Weights of a small GPT-style language model, trained from scratch on English Wikipedia: 22 layers, normalized queries and keys.
Each number is 50 + 15 x the weight over its row's rms, rounded and kept within 0 to 99. Layers, rows and columns count from 0. The size before them is the row's rms in percent of the matrix's.

# layer 9 attention value, 192x192, rms 0.0803, rows 164-191, columns 96-191
076:46 47 50 53 61 45 41 13 51 67 28 87 45 59 56 53 38 50 79 89 63 47 49 47 49 30 46 39 73 54 54 42 67 32 73 48 72 34 48 28 48 39 48 46 93 56 79 23 35 89 63 37 50 51 61 60 73 34 75 51 51 22 55 64 51 37 63 31 29 46 47 53 85 49 35 43 59 57 48 59 34 51 61 63 47 46 49 58 60 39 44 70 48 62 53 42
079:47 48 58 54 38 16 21 46 70 21 39 44 50 56 58 58 40 67 53 58 28 61 67 46 58 41 65 57 47 25 23 65 70 60 52 47 57 27 62 42 27 67 51 26 72 45 56 72 55 54 42 66 65 38 59 50 56 76 75 64 42 59 69 39 76 44 53 59 81 30 47 56 51 67 31 44 58 36 36 39 61 40 42 43 55 37 60 65 49 57 55 33 70 36 23 18
086:17 33 72 48 40 33 48 68 37 58 59 74 30 40 51 62 34 47 67 33 46 48 56 43 70 38 38 48 50 88 58 22 60 41 77 25 31 28 63 54 58 47 40 55 60 37 50 70 76 21 54 31 53 63 67 26 56 75 29 60 53 49 65 37 54 27 27 53 38 41 50 16 45 57 29 42 45 32 91 52 56 58 56 52 61 37 31 26 77 53 60 67 71 43 28 58
087:56 73 60 58 81 29 56 60 40 67 72 28 39 65 48 45 55 41 18 67 19 50 43 57 61 37 60 70 52 35 32 24 61 54 43 50 38 38 56 50 56 62 68 28 48 54 62 33 59 23 53 46 40 42 61 67 49 13 62 33 30 76 76 46 80 57 42 34 94 59 71 82 51 56 56 74 37 46 36 47 66 41 74 42 62 55 59 59 48 63 63 47 79 31 26 54
080:37 38 60 49 71 19 56 46 38 57 46 60 40 69 43 39 37 58 50 54 36 65 57 22 51 29 55 64 49 66 42 20 56 27 42 73 37 16 62 53 61 52 27 67 72 45 57 28 73 54 61 37 21 40 32 31 53 46 29 56 53 62 68 31 72 55 39 47 35 39 54 55 38 39 32 45 67 42 74 47 46 80 61 54 27 47 43 49 55 17 57 59 40 35 51 41
232:34 47 45 55 28 45 68 55 58 49 11 59 24 46 51 47 40 50 48 22 39 68 56 54 43 47 44 59 35 51 58 43 65 48 48 50 31 49 56 44 57 91 58 60 34 73 27 62 55 29 29 42 49 54 42 55 53 57 27 52 55 66 57 66 32 57 17 67 45 60 44 49 39 74 25 27 66 52 65 17 39 38 17 50 80 50 27 21 88 47 85 42 31 35 40 50
086:64 74 50 51 25 63 37 31 59 55 69 43 54 61 60 41 36 37 34 36 48 41 42 65 31 64 74 39 72 28 72 81 32 73 49 48 73 74 24 58 54 41 42 50 34 54 55 75 34 41 60 76 74 43 44 56 82 41 66 69 78 50 57 60 55 36 55 76 50 73 58 50 64 53 70 56 48 70 43 66 82 36 28 20 74 55 58 34 54 51 45 32 65 35 51 49
084:36 46 39 47 68 46 41 50 46 18 58 59 50 71 46 62 40 61 73 50 47 43 69 56 46 26 44 66 49 47 60 33 67 45 35 76 46 27 48 59 65 42 43 40 62 37 50 43 50 22 53 49 25 58 47 47 54 60 32 67 68 31 76 76 85 44 40 36 55 43 37 65 64 57 31 68 37 25 66 64 50 56 52 59 40 65 55 65 82 45 55 71 69 37 29 48
106:39 51 42 18 46 46 28 43 48 60 31 53 39 20 80 49 64 35 54 26 50 75 64 32 60 53 29 60 58 68 44 38 54 45 73 43 61 59 70 70 40 63 63 58 58 33 37 48 85 15 41 57 70 62 71 27 64 63 58 39 67 60 74 30 25 50 48 53 08 49 59 19 52 76 53 43 49 47 69 34 41 42 50 67 54 47 44 44 45 64 74 61 54 74 28 52
085:39 38 58 58 45 38 55 59 52 63 61 43 46 49 47 83 43 87 30 52 48 33 94 63 52 38 48 72 17 69 36 40 37 58 26 53 70 52 33 73 64 56 27 51 53 51 62 38 52 53 54 16 54 42 39 46 44 35 58 47 52 42 17 24 74 36 49 56 29 46 31 53 61 32 39 59 39 52 20 31 40 65 62 64 50 40 51 54 54 32 25 44 69 32 53 37
076:50 43 54 55 56 42 79 48 61 43 75 34 70 61 30 32 45 55 36 33 48 35 48 43 48 33 46 65 40 64 40 51 70 45 48 60 32 29 40 59 31 55 42 60 56 62 21 27 80 59 61 63 33 54 33 43 41 51 64 94 60 43 48 40 52 72 24 47 70 41 34 36 63 66 55 53 40 51 37 95 47 47 71 25 53 32 59 37 40 39 50 67 52 40 78 53
084:41 54 34 30 51 48 87 64 50 39 46 50 59 55 31 46 75 41 49 69 72 55 65 52 53 24 55 45 14 84 25 44 39 41 69 58 32 49 53 66 33 43 75 90 58 31 47 17 55 57 48 37 31 69 53 39 58 58 19 53 25 59 71 48 60 38 57 43 87 53 57 54 46 50 55 58 35 76 77 71 33 48 51 79 14 51 69 46 34 53 53 66 58 71 53 35
090:63 43 42 61 86 41 42 39 55 58 50 81 37 45 31 34 25 30 52 52 35 41 15 49 56 53 23 53 77 58 25 65 68 28 38 44 24 22 49 28 47 46 54 16 64 66 61 49 57 82 32 67 38 31 61 66 65 25 57 23 70 05 49 15 33 74 42 66 35 58 58 50 84 35 40 53 49 49 37 57 48 30 36 42 41 41 41 45 66 19 38 38 52 35 48 49
082:67 55 70 69 52 28 50 48 67 45 67 38 59 56 48 44 34 63 51 43 33 53 63 62 59 22 72 57 40 40 60 55 35 49 47 39 51 62 64 67 71 42 78 57 83 39 73 44 56 55 51 49 29 56 40 55 35 45 11 55 37 75 53 47 75 30 56 51 67 35 45 44 44 42 62 48 63 46 53 51 64 52 71 53 44 54 66 72 29 49 24 54 46 42 31 26
087:34 43 51 58 57 62 69 38 47 59 60 12 43 48 39 46 48 61 67 57 39 42 57 52 54 45 52 59 55 51 48 54 49 53 52 49 28 41 34 51 61 52 46 52 34 41 21 69 55 40 47 31 53 35 48 60 40 54 37 40 44 59 26 64 52 45 48 50 49 41 33 62 44 47 23 61 49 44 40 18 55 90 36 47 60 26 48 21 58 44 55 45 74 24 49 52
083:33 58 47 86 59 43 63 54 48 25 48 58 70 77 42 46 72 36 41 66 37 48 53 52 42 39 57 55 34 89 16 48 66 56 79 53 33 19 61 45 40 57 64 52 86 43 72 22 72 71 56 41 15 35 62 55 53 50 58 58 32 55 80 36 60 44 52 37 45 35 25 55 52 86 51 54 49 46 46 58 57 58 71 44 32 38 63 56 38 26 54 47 69 51 70 43
075:51 56 55 52 31 42 32 31 51 39 77 56 29 34 51 47 42 52 49 60 20 64 32 56 66 38 35 36 70 47 42 87 54 10 54 42 54 63 26 27 43 30 54 30 51 60 30 38 54 51 39 78 61 48 47 59 74 24 71 25 96 57 52 52 44 74 33 65 50 67 58 52 45 59 57 65 38 51 68 31 59 18 39 22 59 37 31 34 54 62 43 58 36 22 66 55
085:15 48 62 31 59 29 47 32 56 47 49 36 66 70 31 51 53 52 38 52 53 42 73 37 55 22 46 69 21 65 27 49 57 59 61 56 46 47 30 58 45 39 43 89 51 42 75 41 57 14 46 49 36 34 40 52 39 42 64 48 39 78 65 28 67 21 14 55 67 47 43 60 29 56 38 61 29 86 70 64 21 71 67 54 43 53 57 37 49 69 41 66 64 52 50 38
272:62 58 58 46 73 53 29 41 40 52 82 38 74 58 48 50 62 49 51 73 57 29 49 44 61 46 52 41 67 49 34 50 41 49 53 57 64 54 44 48 40 08 44 38 63 28 68 39 49 74 69 69 50 51 58 36 44 46 71 52 49 37 44 37 66 37 77 33 52 36 58 52 58 33 67 65 34 37 43 86 62 65 86 48 21 48 71 83 18 50 13 56 60 70 71 48
099:44 44 41 36 47 74 70 30 70 44 31 39 46 36 76 35 64 50 36 75 81 52 31 58 44 60 32 39 33 43 53 50 38 28 42 69 45 46 28 53 30 56 34 73 26 58 23 39 40 59 47 43 64 59 50 65 23 38 50 32 88 25 33 45 28 66 57 54 31 48 58 56 67 45 54 52 61 52 18 38 41 38 30 59 54 46 17 30 39 40 82 44 13 51 43 75
091:56 55 43 73 72 10 41 39 52 15 53 26 69 71 25 59 46 68 54 30 25 52 77 46 43 31 61 57 48 21 54 44 46 55 54 69 59 55 67 57 50 52 46 41 54 51 57 40 57 47 59 65 44 47 32 25 51 49 46 50 30 88 70 48 80 24 41 60 40 53 60 60 62 73 40 24 60 49 49 45 57 49 66 57 48 58 51 55 52 38 40 41 29 33 51 25
081:63 38 64 27 53 40 40 57 59 31 71 37 40 36 57 67 57 32 42 54 29 50 54 48 75 52 35 51 34 83 53 58 36 64 57 48 38 33 41 35 41 46 64 52 55 30 52 63 35 34 60 55 36 33 49 64 58 23 39 64 44 46 46 01 58 83 47 56 41 40 65 20 26 39 24 48 23 46 44 23 51 59 78 37 67 56 36 36 77 53 43 36 48 37 17 68
085:65 34 51 48 66 44 49 44 39 68 61 54 65 46 60 35 19 53 49 64 62 59 53 37 51 30 34 70 38 43 57 31 60 33 45 47 35 44 71 25 59 49 64 16 74 43 47 47 38 35 34 72 37 73 68 46 78 56 52 66 61 37 44 36 59 65 44 49 62 40 46 46 58 39 63 51 53 52 38 35 54 60 48 33 32 43 47 67 66 21 36 93 37 59 47 31
077:64 39 59 67 63 21 55 57 36 57 52 27 46 51 57 35 51 64 30 33 23 39 53 52 47 36 46 90 59 56 46 45 18 25 46 54 51 58 48 65 63 48 54 44 38 28 61 60 41 60 47 92 52 61 37 39 44 43 49 69 49 63 50 52 66 52 38 48 73 42 44 58 38 23 54 67 60 50 60 16 41 75 76 27 34 66 48 50 26 52 43 46 48 62 66 49
081:51 74 42 64 56 54 28 25 78 55 49 40 55 34 44 35 42 50 41 63 72 26 42 83 27 31 51 45 85 44 36 44 56 26 44 27 35 69 46 55 50 38 68 54 58 33 58 63 54 48 44 48 44 29 45 76 68 69 56 60 50 61 59 44 57 19 32 30 68 40 41 60 58 49 45 74 36 73 42 32 60 41 46 26 54 28 45 29 28 59 59 54 74 33 65 38
088:53 42 69 53 31 42 42 57 70 33 43 29 50 54 33 50 57 60 34 47 62 54 63 49 38 39 61 58 51 31 48 42 49 43 54 68 68 39 50 30 56 53 36 56 58 41 73 26 42 79 66 33 63 57 48 44 45 52 59 60 57 54 68 59 67 48 46 54 79 50 28 73 52 39 41 63 39 60 39 80 48 56 22 39 25 59 57 61 33 37 41 66 43 63 35 31
086:53 31 43 42 62 31 59 49 39 35 45 49 58 41 49 33 59 54 52 67 41 42 51 52 63 40 36 69 42 32 37 23 74 31 39 42 27 37 74 22 54 31 44 43 73 46 55 41 59 72 43 44 44 55 43 62 47 58 12 43 56 66 65 32 57 59 50 43 56 42 53 46 19 51 44 33 70 19 49 54 49 41 71 39 42 60 55 81 42 37 69 60 61 44 82 44
086:57 51 43 71 53 33 79 42 63 47 33 47 83 37 49 37 55 30 40 26 65 62 40 61 50 84 47 45 34 24 57 70 64 61 83 61 76 59 60 48 25 66 45 72 54 45 37 39 49 64 46 69 66 61 51 59 63 56 55 49 49 27 81 60 32 50 67 31 49 47 56 46 35 81 72 71 60 64 75 51 45 43 40 40 48 63 60 73 55 71 68 49 34 89 48 63
# layer 9 attention output (transposed), 192x192, rms 0.072, rows 164-191, columns 96-191
092:54 45 59 50 39 59 39 64 50 47 53 55 63 89 58 47 49 61 37 55 36 61 43 61 80 59 51 47 45 24 27 70 72 77 46 39 36 69 52 45 45 53 66 24 45 66 63 70 23 56 26 52 78 53 59 55 43 39 48 32 31 59 33 47 87 42 39 61 47 40 80 58 51 53 29 55 52 58 53 63 42 51 31 61 37 21 52 50 32 57 29 54 46 49 31 63
102:55 44 34 63 37 64 58 72 67 52 55 58 49 62 52 65 42 36 22 47 40 67 52 46 56 58 45 84 34 31 75 59 45 60 57 47 56 86 37 66 29 15 44 52 58 78 41 41 40 23 25 74 68 53 42 67 59 39 59 51 63 68 33 53 42 52 57 27 40 58 58 47 55 47 78 62 39 55 51 36 47 40 42 74 45 61 64 24 70 46 57 61 53 65 51 82
097:34 46 51 48 56 43 45 60 85 59 39 28 48 41 54 38 55 51 54 53 62 58 53 56 36 21 56 52 48 45 57 38 45 60 76 34 66 55 96 32 61 41 48 54 56 52 61 48 54 67 24 46 60 27 75 48 76 40 33 54 54 52 59 30 22 47 62 50 55 49 42 31 55 57 71 48 58 38 57 14 32 43 46 51 58 48 49 47 84 37 49 45 56 75 36 40
095:25 62 39 46 63 57 35 36 53 69 73 66 47 40 23 56 43 59 25 48 66 52 56 45 51 61 57 52 70 50 86 54 57 72 62 32 38 47 29 60 55 44 50 44 40 57 52 35 07 60 52 57 63 62 37 62 35 50 45 74 71 41 40 75 52 58 44 76 41 63 63 56 16 72 53 60 40 47 53 36 52 44 67 70 63 52 28 59 50 66 70 47 42 55 37 52
082:46 43 49 23 67 58 58 66 32 56 39 48 41 57 57 68 67 55 37 45 52 48 67 54 45 47 71 28 59 55 62 47 25 76 54 69 67 60 50 53 35 33 57 29 63 25 39 39 33 59 20 52 42 54 81 72 49 35 43 63 54 37 42 47 39 23 44 66 53 66 64 58 74 74 69 65 68 45 35 73 52 59 53 75 52 56 39 60 24 46 51 47 66 68 60 41
054:75 52 38 61 47 52 81 49 70 48 49 46 62 53 39 34 41 46 55 50 54 46 79 71 35 19 60 89 37 59 51 59 54 45 43 36 39 43 51 47 71 85 46 33 67 52 74 33 68 38 50 64 34 47 64 72 72 51 56 42 43 74 30 40 60 50 63 39 51 51 35 52 40 63 55 54 48 60 60 46 54 43 53 49 59 57 66 61 51 51 59 71 50 27 37 27
097:77 21 50 43 43 71 65 40 46 54 60 49 66 46 44 31 43 47 62 60 45 36 31 51 28 52 76 56 52 54 32 29 59 49 63 24 38 58 60 19 65 80 49 74 28 48 37 43 36 25 68 66 44 23 28 60 45 51 40 40 33 82 48 43 54 86 24 34 74 34 45 60 36 52 11 68 36 51 40 45 32 40 24 37 30 58 61 43 51 58 45 60 70 38 45 63
098:74 33 54 07 70 49 45 48 53 56 52 29 70 55 52 65 67 24 46 32 49 40 28 47 18 37 46 52 45 39 32 29 24 55 72 42 53 50 72 25 54 35 77 63 60 56 66 44 39 51 51 57 58 57 59 62 73 29 67 14 52 62 48 66 50 46 47 40 59 28 50 36 44 18 63 57 45 32 60 52 53 62 46 59 52 62 54 99 56 32 84 46 80 56 59 40
099:43 51 40 57 56 28 74 58 63 44 34 46 42 57 36 68 44 65 62 54 58 73 55 59 28 22 57 39 40 33 79 38 63 62 59 35 43 55 57 42 71 55 21 51 59 49 49 42 72 73 21 28 43 45 57 49 54 43 74 44 55 37 64 59 41 17 35 66 72 64 45 33 65 44 82 42 65 53 61 30 41 71 43 37 58 53 61 43 49 43 57 00 08 34 78 37
098:37 41 37 27 51 65 40 44 34 40 60 37 72 68 61 53 67 57 32 79 11 58 63 64 58 48 54 44 53 66 68 14 41 43 88 66 71 17 40 43 47 42 62 38 59 43 45 57 30 48 53 61 58 47 68 55 43 53 39 49 17 48 35 44 20 50 63 69 40 60 50 80 36 50 57 35 58 23 37 51 46 39 26 67 37 39 54 52 60 47 28 50 54 75 55 50
098:53 59 61 45 56 23 37 35 54 44 33 36 45 39 38 36 41 46 12 35 45 34 39 31 52 37 33 65 75 63 89 45 34 58 41 61 28 70 48 49 77 42 27 41 54 70 34 52 24 37 53 26 46 38 55 69 41 59 43 58 50 40 44 54 59 73 46 38 38 61 57 65 49 39 57 61 55 54 34 26 45 57 50 24 44 61 57 62 68 57 41 65 69 57 45 44
100:29 23 64 39 55 42 42 56 34 61 61 68 43 67 46 33 51 53 53 73 66 39 35 45 50 03 40 74 41 66 32 47 71 40 55 59 26 47 43 60 53 41 53 53 46 64 59 67 22 50 33 45 72 65 50 59 50 56 69 39 53 52 17 33 46 40 54 49 23 36 42 55 33 55 10 49 51 57 34 52 50 37 77 21 28 34 43 44 57 49 43 20 59 32 44 41
095:36 64 36 49 34 36 42 72 51 66 42 70 53 50 71 48 49 65 66 63 58 88 56 65 76 83 35 51 83 42 68 57 59 48 49 29 88 39 28 60 49 48 71 69 59 49 52 55 48 49 53 36 53 58 49 33 12 73 66 54 50 71 53 51 54 47 70 36 79 46 75 53 42 48 48 39 28 55 53 59 54 32 64 81 46 53 46 54 50 44 63 61 23 22 36 63
098:65 58 34 50 64 73 33 42 19 58 48 57 40 66 60 52 36 43 46 51 57 21 86 35 66 45 51 72 46 64 46 49 28 61 63 53 65 54 48 50 24 60 69 54 54 55 48 56 54 33 53 70 63 63 46 57 42 36 54 61 41 26 56 57 59 50 59 43 64 43 50 35 06 53 55 55 59 52 64 52 54 66 67 42 41 12 48 33 44 53 57 52 54 49 40 51
096:51 51 45 58 46 61 61 54 39 61 63 57 40 38 55 56 66 61 51 30 39 33 56 52 28 53 52 73 73 90 46 44 63 19 66 70 59 67 50 59 63 29 61 42 39 43 31 45 30 43 35 46 39 55 58 60 62 30 40 87 57 51 37 83 36 55 77 80 50 58 36 61 57 42 33 39 47 17 40 50 31 37 48 50 58 43 28 64 55 55 45 71 20 53 65 39
086:45 49 49 53 52 48 23 52 44 57 40 51 50 60 47 43 54 55 41 61 59 47 60 55 78 49 43 49 61 60 56 47 64 50 44 60 70 44 44 52 24 28 34 09 41 56 65 32 26 46 26 83 44 59 37 71 44 54 29 44 57 18 44 63 68 66 35 50 37 50 52 30 38 36 54 64 50 51 56 85 50 69 56 32 59 50 49 60 49 44 33 30 59 67 55 49
094:59 59 62 49 49 80 56 53 56 84 72 72 49 35 72 33 50 56 64 52 62 49 51 35 25 68 45 62 55 60 58 63 76 32 50 44 50 61 37 51 68 64 61 63 65 51 46 56 37 34 89 41 55 44 33 46 35 81 45 91 43 76 46 49 52 52 77 44 56 77 82 39 73 53 34 32 63 44 49 54 30 20 41 54 26 36 63 56 52 81 73 73 24 39 55 41
102:52 40 39 20 65 50 55 46 49 36 53 63 58 65 58 45 82 59 35 46 43 32 34 45 17 06 42 64 36 66 41 43 64 57 48 65 44 50 50 55 51 72 60 49 41 64 42 57 16 33 39 54 66 32 55 77 63 48 74 58 35 62 32 58 48 71 35 61 36 49 50 62 50 44 51 81 48 35 59 19 54 34 49 75 55 12 56 33 53 53 50 47 43 60 52 55
059:34 52 58 35 54 50 27 45 40 51 54 50 39 57 44 64 57 51 47 59 43 49 23 28 67 82 47 05 61 43 35 31 50 53 48 64 68 54 44 56 32 11 49 68 46 58 30 60 33 58 54 36 68 48 41 28 29 53 39 50 56 22 68 60 37 38 39 51 49 57 60 59 57 53 50 55 47 48 45 61 49 66 52 55 39 44 23 42 53 46 46 21 50 77 58 75
096:25 60 50 48 53 40 28 39 50 52 43 63 42 49 55 36 47 42 60 35 29 64 56 35 53 78 72 34 60 50 54 41 82 23 47 48 51 64 50 56 49 36 34 37 55 51 35 65 57 39 51 71 49 87 55 43 44 50 53 55 25 45 41 95 33 37 74 36 42 84 34 25 62 61 41 56 70 75 31 44 51 48 33 34 53 65 59 32 27 59 56 81 29 35 54 60
096:60 53 48 32 47 54 47 45 44 57 42 18 72 54 40 54 43 39 52 53 48 27 38 50 63 53 21 64 37 50 49 71 44 70 69 67 59 46 51 55 39 50 64 48 57 62 60 48 58 16 70 85 80 38 50 37 39 56 48 73 20 53 32 71 72 36 53 51 45 35 22 51 51 55 58 62 39 42 51 48 54 68 77 85 57 28 75 63 58 38 62 42 54 74 64 61
101:52 42 56 46 34 36 62 69 57 65 29 68 29 55 46 64 68 61 48 40 56 55 53 36 26 59 63 30 70 44 33 54 53 64 73 46 46 45 39 38 20 49 47 49 57 61 34 30 68 21 50 61 62 49 45 47 78 31 43 59 70 62 59 50 40 61 53 50 74 50 34 60 55 56 72 56 58 67 71 62 38 60 33 67 71 46 63 66 60 46 51 56 17 53 52 77
093:41 34 50 40 76 51 58 36 49 49 57 28 90 41 59 34 51 38 18 66 29 67 43 54 66 30 68 64 59 34 55 66 50 71 65 28 54 65 58 85 48 15 48 65 60 50 82 59 47 67 38 51 54 69 57 75 36 46 52 34 46 64 32 67 41 44 59 60 57 26 68 62 28 70 48 66 62 38 31 43 42 49 40 45 62 66 34 33 61 50 40 49 54 55 50 64
097:55 56 51 46 68 60 37 42 41 82 64 51 54 59 37 51 49 48 30 40 46 54 66 46 64 30 31 72 57 67 66 64 30 60 56 41 42 60 47 85 63 48 48 21 50 41 51 35 30 65 81 54 43 21 69 41 51 64 27 41 59 63 32 52 44 79 27 36 32 57 73 56 56 68 46 22 40 42 88 67 37 44 41 69 64 35 25 26 63 60 12 48 65 35 40 47
095:44 44 38 44 50 59 49 50 45 41 38 73 44 57 85 38 72 33 27 83 54 34 58 54 66 48 45 93 46 36 67 70 69 48 67 22 48 59 79 61 39 42 40 44 29 75 44 42 21 36 46 47 80 45 49 94 51 38 54 51 36 57 24 64 76 97 49 42 53 48 54 62 42 63 00 59 58 33 41 46 44 53 45 45 56 47 39 43 66 72 32 69 58 57 35 72
096:47 31 41 50 58 55 55 37 60 31 46 41 65 55 42 66 53 28 41 43 62 51 55 57 34 48 75 70 42 36 37 52 43 43 11 48 68 79 57 64 64 47 52 49 43 73 64 36 30 57 50 67 38 42 47 80 53 26 33 38 44 24 29 50 55 90 39 47 30 57 60 69 42 68 36 85 44 38 49 65 56 49 42 35 51 66 42 64 53 58 35 68 70 55 62 62
091:43 35 41 54 62 45 26 62 26 64 68 58 49 43 55 67 42 47 30 57 60 65 48 52 63 71 71 28 57 39 53 75 63 45 27 54 77 48 32 63 56 34 56 44 76 50 56 49 55 42 45 38 61 86 59 46 36 61 68 25 34 29 30 43 58 48 49 49 25 77 55 27 39 73 82 64 47 71 28 57 54 66 59 62 60 46 39 67 61 45 43 28 22 59 65 43
104:59 45 49 62 37 40 33 55 59 38 32 42 50 49 37 56 65 45 67 28 62 22 58 30 55 27 48 43 52 50 43 49 63 23 16 56 31 58 60 28 47 51 58 43 58 36 62 61 68 62 58 34 50 77 50 31 48 52 53 60 60 52 60 70 57 35 34 47 58 51 20 15 62 27 42 44 62 93 52 63 74 60 59 31 42 44 47 21 41 44 48 02 36 43 56 41
# layer 9 MLP up, 640x192, rms 0.0534, rows 0-8, columns 96-191
163:44 78 48 50 57 51 59 26 35 52 69 68 55 49 50 38 34 60 77 50 39 25 38 49 84 42 49 44 42 41 22 58 82 25 57 52 50 40 41 35 53 26 42 45 29 29 59 51 67 56 74 23 42 38 55 50 38 48 51 66 61 52 77 46 38 21 64 46 25 46 61 66 51 36 50 49 45 49 51 63 26 31 48 84 42 61 39 56 34 52 40 52 69 45 46 53
179:18 59 45 44 50 30 43 47 78 30 62 88 43 63 42 55 51 65 40 39 41 30 55 56 72 69 52 52 36 57 49 45 48 35 39 58 54 55 51 47 57 50 58 45 55 44 40 35 50 30 49 59 37 48 49 33 45 64 49 71 33 54 44 45 27 41 61 76 74 52 52 34 76 57 49 57 63 41 34 58 45 58 48 76 29 54 55 53 58 52 25 26 56 65 62 53
009:52 03 62 55 45 21 41 58 37 35 59 48 56 53 36 63 53 56 62 78 37 46 45 58 34 54 42 55 64 52 47 36 38 42 47 46 57 64 33 46 32 50 37 53 64 23 26 21 59 31 27 39 70 44 47 37 60 67 41 66 53 32 29 48 60 65 43 45 36 70 61 28 73 52 67 56 58 57 45 57 68 85 32 91 69 34 48 32 75 59 50 71 42 51 74 53
010:53 84 40 41 44 53 44 29 65 51 44 31 73 64 37 43 46 33 54 00 68 54 65 39 70 56 66 46 35 65 60 55 64 23 46 47 43 43 21 40 69 67 56 20 57 59 41 16 24 52 61 57 60 37 61 42 54 68 60 47 36 52 54 37 36 34 11 03 64 52 66 12 48 52 39 55 51 51 39 74 53 82 61 42 40 83 50 53 35 52 63 53 49 35 12 62
175:70 73 39 35 58 81 23 34 47 47 55 49 39 40 40 52 51 43 50 67 51 37 28 58 37 52 69 43 44 37 19 55 47 54 61 45 48 43 48 31 56 45 58 47 21 40 61 42 49 33 53 18 68 50 60 60 46 51 64 69 35 45 55 42 65 61 34 57 62 49 65 24 48 37 41 60 23 40 05 41 72 79 44 54 76 57 38 46 58 36 32 42 68 65 61 64
183:45 57 55 33 44 87 19 43 55 53 47 48 69 43 68 68 46 38 48 54 40 39 42 51 61 57 47 42 67 17 61 52 61 62 47 61 46 53 21 42 32 37 63 56 45 61 68 57 25 23 63 66 59 82 48 41 60 54 72 68 61 48 56 50 62 29 62 34 66 43 28 48 56 39 61 49 35 51 31 51 57 75 64 43 51 25 55 24 49 43 46 24 57 64 50 63
008:46 27 50 27 55 71 47 50 38 57 20 39 56 66 70 43 46 78 79 55 67 47 32 34 53 53 72 49 71 69 32 48 55 56 72 31 46 31 25 62 60 50 55 38 52 56 57 50 53 40 42 51 65 53 57 44 63 77 47 59 40 61 74 55 34 26 65 44 65 62 68 10 41 55 47 62 58 48 48 42 35 68 15 45 46 60 64 57 55 59 40 32 63 39 49 63
012:27 43 67 33 37 41 48 53 49 47 49 48 43 43 29 48 68 70 48 68 28 63 51 42 48 45 38 56 58 49 23 55 55 60 51 46 41 69 44 61 35 39 54 71 61 71 74 62 44 49 41 48 54 67 54 11 27 55 29 54 39 50 61 71 36 48 45 67 70 60 48 52 56 73 51 71 66 64 33 52 59 48 43 75 66 30 40 49 59 64 79 74 58 41 99 68
008:66 65 62 79 65 52 40 49 48 57 69 51 46 25 50 32 27 70 37 68 45 40 50 39 50 59 43 45 59 58 53 62 53 69 85 49 46 42 81 39 86 51 33 49 47 13 57 79 51 58 70 53 40 32 67 50 44 14 83 50 54 49 54 46 45 47 50 99 31 46 27 82 38 47 45 50 42 31 64 27 25 31 33 58 26 39 48 26 65 44 76 52 23 46 30 35
# layer 9 MLP down (transposed), 640x192, rms 0.0449, rows 0-7, columns 96-191
167:33 52 49 39 29 60 58 77 48 19 54 63 66 49 48 57 68 45 48 73 46 62 71 31 23 57 47 39 40 62 60 57 50 65 37 55 41 56 51 78 33 41 63 39 65 70 62 56 62 39 48 52 80 58 80 31 43 50 51 61 39 53 53 27 67 47 23 29 49 55 48 40 24 73 27 44 53 32 54 55 54 53 59 54 55 42 25 08 83 35 62 51 45 60 60 23
163:65 66 65 48 57 44 39 38 21 70 50 26 30 39 40 51 50 45 75 39 65 54 36 47 32 33 41 29 72 37 78 60 64 56 69 38 59 54 28 52 57 68 39 58 56 27 54 41 38 50 39 42 33 32 49 71 50 21 75 53 55 22 67 43 46 34 88 23 47 54 47 48 56 41 51 81 58 42 65 45 62 44 58 21 61 36 67 57 68 54 87 49 70 58 40 42
008:35 85 54 44 49 45 53 40 55 37 47 70 73 42 51 34 61 67 58 38 62 46 55 57 74 68 65 67 66 41 32 57 59 60 63 48 63 72 16 28 65 21 43 44 64 36 63 36 71 45 74 48 22 57 33 64 41 51 52 51 49 52 59 54 57 58 50 26 96 43 66 59 41 59 41 51 36 46 56 58 48 34 56 24 37 90 38 59 37 82 46 35 31 44 48 51
007:76 35 31 77 79 65 69 40 60 74 54 53 36 62 77 51 61 64 47 66 31 42 69 40 48 38 34 60 59 46 44 36 49 44 61 42 67 27 78 51 32 54 30 76 46 50 39 57 74 41 63 54 72 31 48 25 31 34 53 40 37 72 39 42 52 36 67 98 66 72 49 60 35 57 44 44 52 54 53 58 45 27 47 53 56 26 56 45 50 41 42 30 56 25 70 65
196:51 35 32 64 69 39 85 68 53 76 61 45 44 53 46 56 45 50 69 61 66 67 42 32 57 65 48 30 46 38 61 49 75 37 35 30 37 42 75 53 42 56 35 57 47 58 41 42 91 55 54 47 42 57 34 20 43 48 82 52 55 68 39 68 41 24 65 39 44 26 51 55 68 61 68 50 65 56 51 48 51 54 51 53 63 80 61 67 48 67 68 56 62 42 53 54
201:43 34 37 50 43 48 90 28 43 48 31 56 37 55 34 68 55 32 58 71 57 45 31 51 58 78 68 31 58 40 64 42 42 54 26 44 62 46 46 56 79 58 56 39 45 54 46 52 48 73 64 24 54 33 46 45 51 33 53 26 66 49 49 58 55 75 45 64 32 48 88 31 58 38 31 54 71 31 54 13 63 33 48 28 61 64 59 70 47 57 27 64 52 27 32 54
008:40 56 83 63 50 21 59 48 44 34 43 39 21 42 71 38 78 53 34 53 59 56 50 55 65 35 30 59 59 26 38 71 30 67 40 29 76 61 30 61 39 45 34 62 56 40 31 58 63 53 68 64 41 62 67 39 40 29 72 28 29 36 42 40 48 30 63 51 28 30 76 35 37 35 32 68 41 42 49 40 58 67 31 37 48 54 42 63 35 69 38 47 51 34 67 88
008:33 69 32 66 40 29 78 58 43 45 27 61 59 66 63 49 47 47 37 65 90 74 29 59 72 67 50 55 59 21 44 40 45 26 36 35 58 47 47 50 61 65 58 47 62 20 53 51 44 25 35 59 33 31 53 42 66 51 38 67 37 50 19 52 61 41 26 25 52 64 44 82 61 31 35 43 64 44 65 63 55 60 61 07 57 62 43 49 47 42 35 51 44 43 41 65